Weights of a small GPT-style language model, trained from scratch on English Wikipedia.
Size: 10 layers, width 320, 5 heads of 64, vocabulary 16384.
Training: 578M tokens, 8825 steps.
Each number is 50 + 15 x the weight over its row's rms, rounded and kept within 0 to 99. Layers, rows and columns count from 0. The size before them is the row's rms in percent of the matrix's.

# k: layer 7 attention key, 320x320, rms 0.164, rows 214-255, columns 0-79
# q: layer 7 attention query, 320x320, rms 0.176, rows 215-255, columns 0-79
# v: layer 7 attention value, 320x320, rms 0.116, rows 192, columns 0-79
# o: layer 7 attention output (transposed), 320x320, rms 0.0954, rows 192, columns 0-79
k214 098:64 53 46 78 60 50 46 26 59 66 44 63 38 32 80 62 33 65 44 40 80 68 42 27 69 60 33 50 44 64 57 81 54 55 43 23 38 55 28 52 46 51 41 79 36 35 51 53 42 24 55 52 60 58 59 50 98 57 62 26 56 49 37 60 43 43 51 71 62 35 30 63 24 68 57 59 36 47 30 69
q215 101:42 61 53 31 52 29 63 45 67 31 54 59 33 44 41 63 50 67 20 55 45 53 85 61 51 29 40 59 33 46 25 49 80 60 32 14 75 55 62 39 57 73 50 57 39 75 46 60 70 57 35 41 48 26 51 12 39 20 48 66 54 34 40 33 54 68 51 60 39 40 57 49 45 47 71 56 54 54 57 57
k215 111:30 54 59 47 29 49 65 55 69 38 27 62 50 48 53 53 64 56 40 42 58 56 37 34 44 48 48 54 32 53 47 80 62 54 60 30 60 43 55 50 48 49 42 33 52 94 33 42 46 25 44 70 30 39 42 44 45 33 45 91 47 52 55 60 58 57 50 29 61 54 66 18 40 58 66 47 79 20 50 63
q216 111:61 51 29 61 12 48 38 44 73 26 66 30 46 44 46 35 46 43 60 00 50 45 46 72 31 52 63 42 38 49 65 57 30 53 60 75 36 59 57 51 43 45 39 48 27 45 56 43 66 62 53 58 23 18 46 59 54 55 61 46 64 24 39 80 42 55 48 68 52 64 61 47 51 61 34 65 52 46 19 67
k216 075:62 67 50 36 41 61 43 57 43 40 36 52 69 73 39 63 50 63 61 34 57 40 36 51 68 51 54 42 46 72 51 49 68 53 22 72 38 52 71 48 61 54 57 24 55 61 55 57 38 63 27 44 47 54 25 25 48 21 24 55 37 35 28 27 48 23 47 65 70 35 83 27 48 49 65 50 44 33 53 41
q217 107:42 58 56 39 59 58 55 56 35 58 49 61 50 42 47 61 59 65 31 84 45 40 50 29 56 38 40 48 58 43 57 37 63 46 52 26 70 48 30 60 47 63 62 45 55 64 14 65 44 38 59 47 60 69 80 56 55 63 29 59 40 58 55 14 61 39 53 45 51 29 33 55 75 58 72 40 54 60 58 30
k217 088:41 44 52 63 70 43 73 60 33 37 68 29 47 15 62 48 56 41 41 66 54 47 39 79 39 66 32 47 38 20 51 56 37 75 75 34 52 56 42 66 69 62 64 64 59 46 28 44 37 59 37 48 54 53 58 38 83 57 78 72 33 45 72 62 43 38 55 47 42 45 45 49 43 55 34 63 54 49 52 44
q218 111:44 29 60 59 63 34 50 35 30 81 47 53 40 45 66 73 45 75 47 80 45 57 59 42 49 45 46 73 53 46 49 39 53 52 54 61 88 44 58 64 41 56 63 61 57 61 22 72 25 33 49 60 58 59 58 28 37 57 20 58 36 72 69 13 33 69 52 53 39 43 20 47 62 68 84 37 48 34 69 36
k218 087:43 23 35 88 59 10 76 57 52 40 52 29 33 43 58 41 35 56 45 82 86 27 34 40 46 53 28 59 25 30 64 64 50 62 52 44 40 48 48 41 76 64 46 62 64 41 25 46 34 40 49 56 28 76 30 42 64 50 70 71 29 62 68 27 55 31 55 52 49 32 43 10 54 45 65 54 64 54 72 31
q219 107:63 46 55 66 58 17 62 42 50 48 62 46 25 26 56 73 36 56 41 90 35 39 66 25 65 60 42 78 55 39 76 41 39 66 57 68 55 56 69 69 45 46 68 63 65 64 31 70 50 59 88 62 51 57 56 40 52 62 59 63 50 75 51 44 56 56 48 33 51 54 35 34 52 63 54 26 38 39 65 50
k219 101:51 50 31 31 45 53 52 68 52 50 48 54 54 72 56 69 61 62 54 48 40 40 33 82 53 55 50 57 29 68 29 31 50 44 72 61 77 51 17 27 72 55 25 45 54 45 66 68 42 33 44 30 62 51 55 35 60 66 38 45 42 44 65 66 79 60 53 76 51 94 48 69 47 69 50 51 45 59 51 60
q220 101:48 35 36 35 56 36 72 56 57 40 51 46 49 24 50 48 56 14 81 32 50 49 52 51 35 74 44 49 53 28 39 54 55 24 42 55 20 74 65 29 75 31 47 36 40 46 45 42 27 66 45 43 51 67 31 60 52 63 65 21 39 44 51 55 57 86 51 48 45 51 76 22 40 47 10 72 67 67 41 56
k220 103:28 49 60 68 44 33 58 54 43 58 63 36 48 67 61 51 60 48 48 47 50 71 66 33 50 79 29 75 30 65 43 63 51 38 67 61 24 30 57 43 85 39 34 67 38 44 50 44 74 54 55 36 36 50 49 64 40 55 28 47 55 85 58 33 45 60 50 97 28 69 20 68 56 37 38 23 81 59 40 72
q221 113:60 55 23 33 54 78 52 57 35 66 61 49 46 34 62 40 48 53 17 61 66 40 62 31 35 32 42 54 31 41 44 30 80 56 81 30 62 37 83 73 43 40 70 56 70 69 21 65 49 39 62 62 42 61 52 42 48 50 51 26 34 33 57 41 67 53 52 31 37 35 25 30 71 55 50 55 44 56 57 45
k221 086:55 53 31 52 52 41 62 58 45 22 62 53 33 50 67 47 56 63 44 83 54 41 46 51 60 41 44 60 27 42 48 32 50 59 41 29 42 52 30 59 41 63 67 69 71 38 38 37 76 52 65 55 46 21 47 76 49 58 67 54 36 39 49 52 49 31 55 34 64 21 73 09 41 36 54 26 61 54 65 27
q222 108:29 53 41 72 34 54 48 48 57 40 41 59 75 63 52 35 50 20 80 66 50 45 46 74 48 75 48 40 57 55 59 50 28 53 68 34 45 54 39 36 60 66 70 59 36 43 72 50 25 51 54 35 77 91 54 58 54 63 35 54 71 43 69 57 47 32 54 78 45 58 80 52 41 47 51 51 61 64 21 42
k222 131:69 53 51 85 65 44 51 57 17 32 73 33 14 54 52 40 48 53 70 90 51 23 52 54 50 48 47 57 52 63 61 71 48 57 50 41 40 51 57 30 54 49 59 69 45 46 30 43 60 63 64 37 52 60 44 84 36 54 64 63 55 69 61 45 35 53 52 54 52 36 47 07 39 70 34 65 71 26 28 38
q223 105:46 32 65 46 59 22 37 67 71 25 35 52 32 30 54 55 58 29 74 76 47 59 43 70 38 57 32 41 43 53 55 59 28 67 17 56 60 60 40 36 38 45 57 39 34 41 81 48 50 48 53 60 77 56 42 62 40 27 74 48 53 51 48 69 53 46 47 50 61 54 69 72 16 45 43 40 73 72 46 62
k223 092:73 59 72 19 56 36 41 63 69 64 24 68 36 70 71 55 48 22 51 34 37 81 64 48 28 51 17 61 70 59 46 40 44 34 61 72 63 66 69 33 29 55 24 74 30 47 62 51 59 27 26 50 64 56 33 67 35 61 32 39 66 60 33 34 46 37 50 34 54 55 63 80 46 59 60 52 50 58 57 62
q224 109:19 60 35 68 61 51 59 77 21 40 18 42 42 52 45 50 27 57 62 43 29 35 50 38 47 58 30 45 26 54 06 48 81 42 56 58 53 52 50 26 61 61 72 98 34 44 51 43 41 61 55 51 35 67 44 48 80 37 47 65 56 74 56 41 21 47 60 79 31 47 30 21 28 56 66 37 77 44 37 53
k224 104:71 58 44 49 48 42 67 73 78 28 55 36 28 57 45 15 66 56 61 71 30 52 33 50 60 39 05 77 41 49 38 42 58 64 29 47 38 50 61 38 36 65 40 38 40 76 34 61 49 64 38 51 35 27 49 59 52 27 30 59 47 65 51 51 50 43 54 57 37 28 65 34 33 66 40 60 43 42 46 55
q225 099:30 32 81 36 71 16 35 62 61 62 36 46 32 48 54 70 37 53 53 44 60 43 42 50 57 54 50 47 34 40 35 46 33 66 12 73 66 63 44 25 38 47 34 35 41 70 54 35 60 52 23 45 33 45 41 52 73 37 70 50 39 41 38 51 26 57 49 71 65 55 18 44 31 39 31 48 86 63 52 38
k225 105:44 49 65 55 36 30 68 50 54 49 44 34 35 33 60 52 63 47 59 47 39 74 67 43 33 62 11 67 42 61 23 49 28 81 69 48 59 26 29 51 36 47 35 50 75 49 54 49 66 43 54 70 59 64 56 55 56 46 53 54 62 55 38 70 59 46 49 54 53 51 58 71 33 55 23 66 59 56 70 87
q226 101:48 46 51 31 36 60 62 41 60 71 57 52 54 68 48 61 63 68 32 16 68 43 60 37 86 27 68 25 47 42 47 49 38 53 29 61 39 71 54 50 30 30 52 44 34 68 36 55 54 37 47 63 14 08 24 55 50 74 65 44 30 52 46 51 32 62 43 59 65 42 31 54 58 53 58 53 55 37 78 46
k226 108:33 36 58 30 59 39 47 29 41 67 40 38 65 49 64 74 22 46 45 11 69 61 40 24 59 72 91 43 48 57 75 40 39 37 66 60 56 56 50 85 60 54 54 35 59 44 57 59 37 34 52 56 55 56 56 27 57 62 46 36 43 18 40 48 45 61 41 38 48 57 51 61 55 36 59 43 48 54 62 42
q227 103:20 33 60 39 47 40 49 76 55 45 72 54 39 47 45 52 61 36 81 54 64 34 71 28 50 53 66 26 39 55 63 63 46 56 14 51 72 51 67 44 79 53 42 38 57 83 18 49 45 32 49 53 43 50 48 68 55 53 59 57 33 44 54 28 45 57 49 61 34 40 33 23 57 53 54 42 53 66 54 27
k227 104:60 38 33 43 66 40 43 42 12 55 73 41 49 21 58 79 29 65 47 48 36 39 29 44 39 38 57 57 40 45 47 45 48 51 77 27 56 60 38 58 54 63 60 56 49 35 27 57 55 40 32 56 70 59 61 45 50 71 62 72 47 58 99 34 30 38 50 63 44 53 62 32 63 39 37 27 56 60 61 50
q228 111:53 43 53 39 40 49 30 51 57 55 57 61 30 48 35 50 73 63 50 38 35 27 51 65 57 30 43 67 66 42 41 52 48 75 19 26 23 48 48 40 24 55 50 21 45 82 66 51 45 28 36 94 27 30 42 80 33 48 60 70 61 37 36 52 73 42 40 22 83 32 39 47 49 58 36 57 73 68 49 39
k228 109:42 47 60 28 60 52 26 56 15 74 38 69 76 56 42 87 28 53 47 16 45 47 41 36 69 40 92 23 50 60 70 48 58 26 55 50 57 62 46 71 54 52 46 21 51 42 52 49 43 45 31 46 56 51 47 51 43 48 47 55 66 39 35 38 51 59 41 56 62 58 61 65 59 40 63 32 31 50 52 48
q229 098:40 34 62 57 76 41 50 74 63 33 48 56 20 20 62 36 50 37 72 82 33 62 31 68 29 78 40 97 52 47 53 41 59 50 44 45 40 48 61 38 53 86 62 43 66 37 48 52 72 60 48 57 68 81 53 57 52 24 62 70 49 56 61 69 78 44 52 06 48 53 56 43 19 41 04 35 59 75 49 65
k229 092:56 48 40 29 58 37 64 73 52 23 46 43 27 50 35 32 59 46 66 51 43 46 17 50 64 45 60 75 47 34 52 48 59 75 27 65 53 43 65 30 44 74 35 30 34 75 48 61 54 70 33 72 31 31 62 42 38 33 21 57 83 70 58 63 54 49 49 61 55 29 65 52 39 40 40 59 55 63 48 52
q230 102:57 48 49 64 52 52 84 60 81 48 54 51 62 37 46 21 61 55 31 33 53 79 58 47 55 08 48 76 69 53 41 45 47 38 61 25 51 50 52 55 44 27 60 45 22 31 71 43 33 93 27 56 47 30 14 28 38 39 40 36 62 39 65 51 28 79 53 51 51 44 65 54 54 33 57 56 50 33 36 57
k230 110:38 64 48 40 44 39 51 85 49 47 38 18 39 60 31 40 78 52 58 52 64 53 63 41 55 46 45 73 33 64 53 62 46 65 18 69 69 40 82 51 48 53 40 33 32 73 37 53 47 55 44 62 28 24 47 34 43 29 28 67 58 57 39 58 54 60 45 50 62 78 50 51 53 78 61 65 55 47 36 47
q231 106:68 47 38 38 33 69 55 41 69 48 45 57 49 68 44 54 34 41 51 52 30 27 70 62 51 61 38 41 67 46 40 72 78 43 58 56 27 42 70 33 37 68 59 46 51 47 73 60 69 38 62 41 48 63 74 69 46 36 56 68 45 41 26 73 90 56 48 27 58 71 44 55 28 72 41 43 48 76 51 64
k231 106:43 36 58 35 68 60 49 35 58 37 30 70 53 67 41 26 53 15 51 88 39 41 52 38 57 47 60 52 61 34 59 43 60 48 33 64 34 29 56 80 61 33 58 39 48 59 62 59 29 50 43 41 41 56 50 49 29 46 25 32 26 17 30 56 62 46 47 48 56 35 72 38 37 19 37 05 54 51 56 19
q232 124:67 38 52 89 56 33 32 55 54 47 52 56 20 35 56 29 45 49 35 72 41 47 45 64 31 47 30 82 70 28 67 35 52 61 32 24 39 52 36 45 26 48 43 51 67 62 75 55 47 80 90 43 92 57 57 70 47 35 49 55 66 52 64 49 58 31 46 34 80 45 36 51 28 30 32 50 54 66 35 40
k232 086:69 50 53 49 55 35 59 59 61 56 39 65 69 45 46 69 48 44 54 46 55 51 65 57 28 73 41 27 42 95 44 42 47 44 49 43 59 53 36 47 35 78 21 55 44 60 65 55 60 43 67 45 73 69 48 54 76 57 56 33 43 70 45 71 42 52 51 60 20 48 51 60 54 58 55 66 58 65 30 79
q233 106:55 47 66 31 44 58 43 42 55 37 42 53 58 36 50 55 56 52 47 45 44 62 27 81 52 42 19 49 80 46 42 69 75 34 30 45 48 37 44 39 55 44 36 42 81 53 68 35 50 59 60 29 65 13 47 48 41 45 47 50 37 34 55 50 86 59 48 22 63 54 60 59 46 49 19 56 34 82 50 66
k233 086:46 46 50 47 51 36 48 72 70 36 48 27 41 52 50 20 69 24 20 61 36 30 48 67 56 70 20 47 58 44 51 20 35 55 45 56 44 57 69 58 66 56 41 46 53 58 58 42 55 63 61 38 60 57 71 60 46 42 36 23 29 48 35 67 59 45 45 31 69 72 43 43 32 53 79 54 51 59 80 42
q234 111:56 50 05 87 62 55 60 48 26 47 57 42 45 43 69 37 51 81 59 67 38 33 68 42 41 44 75 67 31 66 51 60 54 65 44 45 52 33 36 54 65 45 71 62 58 26 50 61 45 53 58 47 24 73 39 29 57 50 42 47 66 75 75 44 36 60 49 48 46 22 42 33 45 34 53 57 62 45 48 70
k234 103:50 25 64 61 43 56 26 34 20 30 56 67 57 45 11 43 52 72 72 62 37 41 39 24 61 47 76 49 51 37 75 51 52 54 58 24 65 32 46 63 60 46 54 47 46 50 49 61 55 52 52 73 64 58 54 35 60 25 57 46 70 68 58 46 40 55 50 69 67 19 48 57 65 62 37 53 50 34 44 39
q235 093:30 43 73 53 57 57 29 54 54 52 48 48 41 28 51 34 53 31 69 23 61 74 66 85 30 34 32 65 55 18 29 45 60 47 41 48 58 38 45 45 67 41 49 29 62 53 54 39 59 54 72 45 61 21 42 55 25 65 41 29 19 40 42 41 39 54 49 30 64 41 45 72 49 55 44 58 73 75 56 34
k235 104:58 63 58 43 44 34 27 64 37 37 51 15 55 51 54 71 71 52 13 31 49 51 56 84 60 39 41 71 38 73 43 31 48 53 54 55 45 56 39 50 62 55 15 78 55 65 49 46 36 34 28 11 46 36 62 54 53 46 38 57 29 69 59 55 64 39 47 63 57 94 75 35 27 67 91 67 39 56 31 46
q236 091:36 57 61 66 24 56 48 33 44 48 67 38 64 53 42 53 77 48 25 53 41 57 56 61 47 64 52 44 72 78 53 40 53 54 53 35 51 55 44 77 37 44 45 93 35 38 56 48 67 40 82 53 86 30 15 55 60 81 35 48 49 44 84 53 44 28 48 44 59 33 70 66 52 66 45 47 44 51 35 42
k236 102:54 67 34 48 36 58 46 54 63 41 43 44 40 45 62 54 44 42 61 37 68 47 38 52 44 46 69 30 33 62 60 38 39 28 56 46 68 64 54 62 51 36 56 45 76 55 65 48 47 58 46 50 63 78 45 66 51 58 55 49 24 58 50 62 62 51 52 64 40 42 47 39 54 65 58 70 38 51 56 83
q237 099:71 70 31 22 64 21 49 49 69 35 55 31 26 49 68 46 46 59 47 47 34 72 27 45 61 12 55 62 29 50 67 56 32 78 37 26 47 22 49 54 55 45 42 74 63 45 50 59 72 66 46 71 48 36 69 59 55 37 51 60 66 41 46 59 47 49 49 26 26 46 62 57 37 63 34 63 36 72 63 52
k237 105:57 57 44 51 80 40 58 49 44 37 58 43 50 60 71 43 65 57 58 74 32 39 53 43 54 59 18 40 57 46 67 43 47 42 58 27 41 58 64 28 65 61 19 57 64 72 26 53 49 46 41 73 57 47 29 52 69 53 56 66 62 56 53 34 41 28 47 49 25 56 52 49 21 64 45 74 48 54 55 59
q238 068:76 70 36 45 50 50 66 40 45 55 54 43 62 66 49 63 51 64 36 34 74 41 82 48 59 33 50 32 28 54 42 53 81 55 52 37 59 37 29 68 47 43 57 55 37 24 37 73 36 50 38 40 10 49 38 18 73 87 50 41 34 55 32 43 40 74 51 50 24 55 45 36 72 60 77 72 70 48 54 24
k238 144:40 49 61 35 50 59 37 12 51 88 29 81 90 40 50 84 44 51 24 54 44 65 80 34 31 37 62 15 52 36 60 59 45 27 88 54 54 45 47 75 49 28 60 62 54 37 52 38 26 28 51 73 44 61 40 44 66 66 64 62 36 30 47 46 37 53 56 32 53 34 57 58 71 46 83 24 45 46 62 45
q239 090:41 85 45 46 53 37 75 49 89 32 73 27 31 28 60 63 64 58 38 38 52 54 31 49 82 30 48 34 53 66 47 42 55 93 76 22 55 61 76 81 36 47 54 42 50 66 55 34 51 79 62 60 49 44 59 56 15 65 39 57 60 59 46 65 34 52 50 33 38 40 35 42 44 52 49 50 61 48 75 47
k239 121:33 40 44 35 78 34 40 49 33 58 38 41 63 59 75 70 63 47 44 37 54 56 49 50 32 37 60 26 64 40 29 50 65 37 57 33 76 53 51 71 51 44 49 37 57 59 44 39 42 23 46 63 69 58 24 52 56 64 52 43 36 34 47 66 35 60 52 42 16 63 50 35 48 33 66 47 56 48 69 79
q240 102:68 48 57 51 83 15 57 56 65 68 34 40 25 38 79 44 64 53 52 48 48 57 47 53 64 36 35 72 67 07 41 49 35 64 52 65 45 58 47 68 44 40 43 10 36 33 57 18 50 70 31 61 54 31 64 56 43 10 46 56 42 42 28 49 40 51 52 52 43 76 29 44 66 42 35 32 31 61 38 45
k240 095:58 29 43 16 66 41 75 75 45 59 44 37 64 65 41 63 72 33 51 45 30 41 55 54 50 50 47 51 44 55 07 45 44 65 30 74 71 38 68 38 63 77 35 41 28 62 49 49 70 40 31 74 17 47 51 32 60 42 61 42 55 37 54 40 38 54 48 64 47 78 49 61 44 56 52 65 55 65 58 54
q241 095:52 73 53 76 34 69 56 62 47 50 46 54 65 78 47 27 56 61 41 32 47 42 66 60 57 69 46 52 48 55 33 44 47 60 54 50 26 50 48 45 49 63 38 66 57 47 46 62 42 55 68 24 37 49 45 28 60 88 25 46 65 65 33 62 12 57 50 29 41 33 39 22 70 57 57 63 67 44 28 36
k241 106:56 66 27 59 59 66 52 54 47 40 26 44 49 44 62 48 59 44 59 45 73 54 46 52 80 62 57 30 65 75 35 69 47 44 70 41 64 60 42 42 57 52 54 39 39 49 70 61 54 35 73 57 50 65 70 26 52 54 49 64 70 44 53 81 42 56 52 61 41 47 44 36 31 63 49 66 50 70 19 54
q242 110:67 67 52 52 30 66 52 44 61 54 45 50 52 69 71 53 36 55 33 08 42 36 42 34 49 52 52 57 00 66 39 52 57 53 56 37 49 70 45 66 21 51 34 51 47 54 54 58 49 53 63 64 68 38 46 28 59 62 43 53 39 53 33 40 24 66 52 79 57 43 29 50 62 29 70 36 49 39 45 19
k242 112:19 57 54 65 34 62 29 54 36 60 58 39 38 30 47 68 41 47 58 66 33 60 40 58 48 08 48 50 30 48 47 58 73 50 23 39 41 59 21 71 48 41 47 55 58 42 40 33 46 55 37 33 62 35 52 53 31 45 54 60 51 30 62 46 56 49 51 82 36 60 41 41 23 45 71 46 18 65 24 64
q243 117:59 50 47 59 37 71 61 70 58 46 62 23 48 49 50 13 52 25 42 68 55 41 38 60 33 58 44 53 77 43 68 26 46 32 59 57 33 61 62 65 42 47 69 39 60 48 63 55 26 70 82 44 98 42 58 66 45 73 48 32 38 42 56 38 61 46 46 20 62 69 35 54 59 45 34 45 27 51 42 44
k243 094:45 64 55 56 61 59 56 81 30 52 48 44 57 57 36 28 57 62 58 74 63 24 62 55 26 41 28 62 56 72 71 27 39 44 32 47 67 50 48 41 39 28 58 61 37 15 55 72 55 61 76 19 38 33 32 51 50 79 39 49 48 47 65 57 48 36 46 53 45 59 72 44 52 50 58 55 52 60 50 13
q244 093:72 39 62 61 38 62 42 36 23 55 63 77 73 29 64 57 67 58 53 35 37 63 75 51 28 55 48 49 37 45 40 35 59 67 59 70 49 54 66 72 58 54 45 09 53 43 42 53 76 42 45 43 47 50 24 41 61 61 50 48 26 50 57 42 39 37 50 17 60 83 25 49 47 43 30 39 70 62 88 46
k244 107:62 39 53 77 42 69 38 55 63 36 42 30 49 61 39 61 63 26 34 15 54 46 36 74 37 26 42 80 45 31 55 61 24 39 37 74 58 29 35 38 48 34 20 54 54 55 55 56 35 25 38 46 17 36 62 36 46 66 70 73 29 56 49 43 52 61 50 77 70 80 59 64 52 38 77 88 44 72 38 73
q245 097:27 45 91 44 35 56 40 49 66 50 30 61 59 49 34 49 71 34 34 32 64 88 41 42 67 47 57 25 61 51 50 50 44 68 76 67 62 41 40 26 49 34 43 15 23 51 47 33 62 38 30 55 29 33 20 68 43 42 64 40 48 40 28 71 20 47 54 53 54 47 77 70 54 70 56 59 58 25 47 56
k245 078:44 65 46 45 54 21 43 69 52 42 59 53 28 57 63 41 82 30 58 36 19 57 58 56 76 37 29 71 66 67 54 70 62 51 48 71 38 66 68 30 28 54 55 27 31 84 39 46 38 33 51 44 56 27 34 64 26 24 36 76 51 72 63 47 45 60 52 53 42 64 50 74 29 66 65 26 47 62 34 26
q246 108:74 42 87 69 52 36 79 42 55 53 26 50 58 55 48 44 50 71 24 68 51 45 66 44 42 46 39 45 81 37 37 59 52 43 44 28 53 47 42 34 27 43 46 79 51 44 50 52 52 89 81 46 45 53 55 59 57 35 62 32 45 70 37 42 18 45 52 69 60 47 72 52 35 41 87 40 56 01 33 42
k246 107:58 47 47 43 37 49 60 35 79 23 46 60 73 30 43 53 51 37 33 59 48 42 56 53 54 46 40 43 56 41 29 64 64 52 37 40 34 61 43 42 49 82 45 42 61 71 61 48 52 51 54 57 62 30 54 02 61 23 73 29 60 63 26 58 61 60 52 60 81 37 53 56 46 34 57 30 41 38 36 35
q247 087:40 53 50 55 59 66 54 47 35 65 42 59 67 49 26 53 41 43 37 39 55 42 72 44 59 47 41 35 51 50 37 36 53 55 70 37 69 13 49 39 39 46 62 33 20 53 48 64 47 39 28 64 41 66 52 17 43 47 26 64 47 30 33 30 37 39 51 58 52 52 54 74 36 61 80 30 46 71 53 50
k247 117:56 23 86 64 19 33 36 57 35 81 38 82 54 31 52 70 49 62 52 49 48 71 89 44 37 77 49 30 39 46 60 50 65 61 60 52 29 38 30 61 26 46 50 69 61 57 54 56 36 47 53 50 74 50 45 57 54 60 60 42 61 37 60 36 46 53 52 71 44 46 54 59 55 64 59 33 50 40 27 36
q248 107:41 58 40 51 67 30 75 66 46 40 71 56 42 68 57 51 56 80 62 53 58 47 57 46 51 65 64 57 33 61 66 61 48 47 36 42 73 43 35 57 45 61 45 71 47 64 54 52 66 77 56 52 55 66 35 32 46 40 39 61 53 47 58 46 58 53 50 60 38 44 64 34 45 31 39 34 42 35 53 58
k248 111:20 35 45 74 28 48 39 43 25 68 79 45 43 40 44 37 37 56 57 72 37 33 59 47 40 38 38 58 44 24 38 46 58 31 36 37 14 54 58 35 70 72 66 63 62 37 29 52 48 67 25 56 72 40 43 58 94 46 64 24 59 55 58 20 64 39 49 74 98 35 50 34 43 54 44 28 42 33 46 54
q249 097:81 64 21 59 38 55 36 43 53 70 51 52 81 68 66 65 50 59 36 41 41 59 64 52 37 46 64 45 66 28 42 57 64 46 36 37 56 65 38 54 45 33 30 55 61 54 56 79 22 44 61 49 58 55 67 40 41 52 29 29 60 73 54 62 32 78 52 57 56 68 33 48 53 32 70 58 33 62 31 60
k249 107:58 42 72 65 58 46 69 48 84 49 35 54 61 63 76 24 51 31 53 58 52 56 55 12 48 67 47 66 39 54 39 52 41 41 23 54 54 55 67 59 34 34 48 60 34 60 45 37 62 41 69 67 33 48 29 39 53 68 54 33 63 15 39 55 64 53 51 37 44 74 34 50 70 55 39 68 60 53 78 54
q250 076:59 49 63 48 59 54 48 64 49 45 39 52 43 26 60 42 44 44 58 52 49 60 31 61 37 42 50 74 74 42 61 64 69 47 40 42 41 82 68 32 57 52 56 36 68 63 55 49 43 56 60 28 75 57 71 65 44 39 69 73 60 63 71 46 92 56 48 34 50 58 48 36 47 46 15 55 34 80 29 53
k250 104:60 41 62 63 75 32 59 74 42 38 38 38 36 44 46 41 71 54 63 79 55 46 64 41 54 58 44 69 65 65 56 34 49 88 34 41 55 41 50 52 52 63 25 51 16 52 47 62 50 83 37 31 59 54 49 58 64 36 26 50 61 63 55 61 51 39 44 65 44 16 62 47 53 67 26 62 62 48 61 64
q251 100:60 60 25 58 32 66 89 51 55 64 55 46 69 50 52 33 39 45 23 35 77 39 32 40 56 69 59 42 30 64 46 52 66 48 86 42 30 63 34 74 50 50 88 37 45 49 52 68 52 63 32 44 25 55 53 56 42 91 27 37 60 76 74 55 46 57 50 37 53 40 29 33 58 31 44 37 66 17 52 44
k251 101:34 48 61 72 60 69 38 58 35 61 51 49 59 62 44 55 46 84 71 57 57 53 71 45 30 56 62 28 51 50 58 67 52 51 40 53 35 43 46 53 33 48 63 76 44 35 59 60 42 73 50 25 72 51 34 33 63 81 67 49 68 32 25 49 15 40 52 70 44 33 59 52 43 51 42 63 35 84 49 40
q252 108:45 48 86 29 28 52 20 68 72 77 40 40 46 27 52 66 39 42 62 64 65 72 45 55 30 68 39 61 82 67 62 44 46 34 62 43 32 60 72 61 54 50 60 36 64 31 38 47 48 31 33 37 68 61 48 56 32 58 44 55 54 28 84 63 97 41 46 29 45 39 57 54 40 50 22 66 43 75 54 52
k252 095:49 80 15 45 60 58 62 51 55 55 33 53 45 37 84 54 43 38 72 65 73 41 47 52 53 66 56 35 58 62 50 43 30 59 60 59 83 38 63 55 52 54 48 74 26 07 46 45 32 53 55 57 55 86 60 57 44 54 67 30 60 48 39 64 55 47 50 48 33 53 49 49 62 55 46 57 48 56 43 60
q253 097:49 69 47 50 44 37 33 45 58 42 36 61 44 36 45 51 57 55 62 50 76 70 70 52 34 52 76 34 44 61 43 25 29 70 78 45 86 42 46 69 63 50 51 51 23 36 59 56 68 40 51 55 43 59 42 39 28 45 46 41 39 32 70 70 65 57 50 46 35 47 75 86 45 55 79 42 60 55 47 52
k253 105:45 53 53 66 60 25 31 20 42 51 52 51 42 50 54 62 40 43 49 69 39 46 79 59 71 44 61 54 49 46 53 43 52 36 64 67 39 45 69 57 35 46 45 60 42 66 40 36 22 28 46 44 65 55 39 69 50 55 62 41 41 43 74 21 61 35 51 44 46 36 80 31 70 61 31 60 32 30 27 34
q254 118:44 54 68 48 44 48 47 38 58 28 29 67 48 46 69 73 70 43 34 64 44 66 25 40 66 76 62 31 68 56 61 36 41 74 84 56 57 52 42 34 41 49 44 12 69 39 60 34 68 54 57 63 61 45 43 36 51 30 44 46 32 57 35 62 42 33 51 36 34 68 48 79 41 56 42 50 42 57 47 72
k254 108:37 55 50 63 38 34 68 46 66 40 53 50 48 59 55 39 84 23 61 68 23 40 50 50 64 32 34 43 52 66 47 51 51 74 43 81 56 53 67 43 12 39 72 35 34 69 29 56 70 34 53 41 35 36 42 65 42 57 61 47 47 45 59 41 58 46 49 39 44 60 72 56 56 45 61 73 55 45 64 66
q255 105:29 66 49 29 52 42 49 58 58 61 47 23 38 39 56 72 73 61 52 23 53 76 28 69 53 17 45 40 48 62 33 58 40 49 57 37 59 47 65 31 53 40 40 39 47 64 58 40 08 42 18 46 42 40 42 42 17 44 40 47 70 35 44 65 55 89 52 64 59 29 37 24 73 36 46 79 52 30 45 62
k255 102:42 44 41 35 54 39 27 58 41 63 58 44 56 62 34 39 40 18 55 47 62 61 61 62 43 49 50 56 56 53 35 53 40 32 55 48 47 56 73 59 74 54 52 58 62 47 40 34 41 47 70 61 53 62 49 51 49 27 62 46 53 46 64 51 54 62 52 48 39 99 33 44 42 58 63 48 71 62 32 70
v192 108:34 61 74 71 55 57 66 68 94 62 46 49 47 65 55 52 60 45 68 38 60 52 49 62 67 25 45 52 38 61 49 49 60 52 76 75 56 63 55 46 54 23 36 48 53 46 50 57 55 58 48 25 45 49 53 39 58 40 62 47 43 48 14 67 50 64 50 55 52 47 10 41 54 75 37 59 30 61 69 40
o192 112:73 60 57 51 62 43 55 80 52 48 33 51 63 10 88 48 37 47 65 42 31 47 51 20 10 78 85 38 57 46 52 32 35 39 45 63 48 17 49 30 56 61 59 39 51 55 46 60 76 53 50 47 78 63 58 53 30 47 60 47 85 58 44 15 60 36 76 62 45 46 71 34 42 45 37 33 70 48 29 68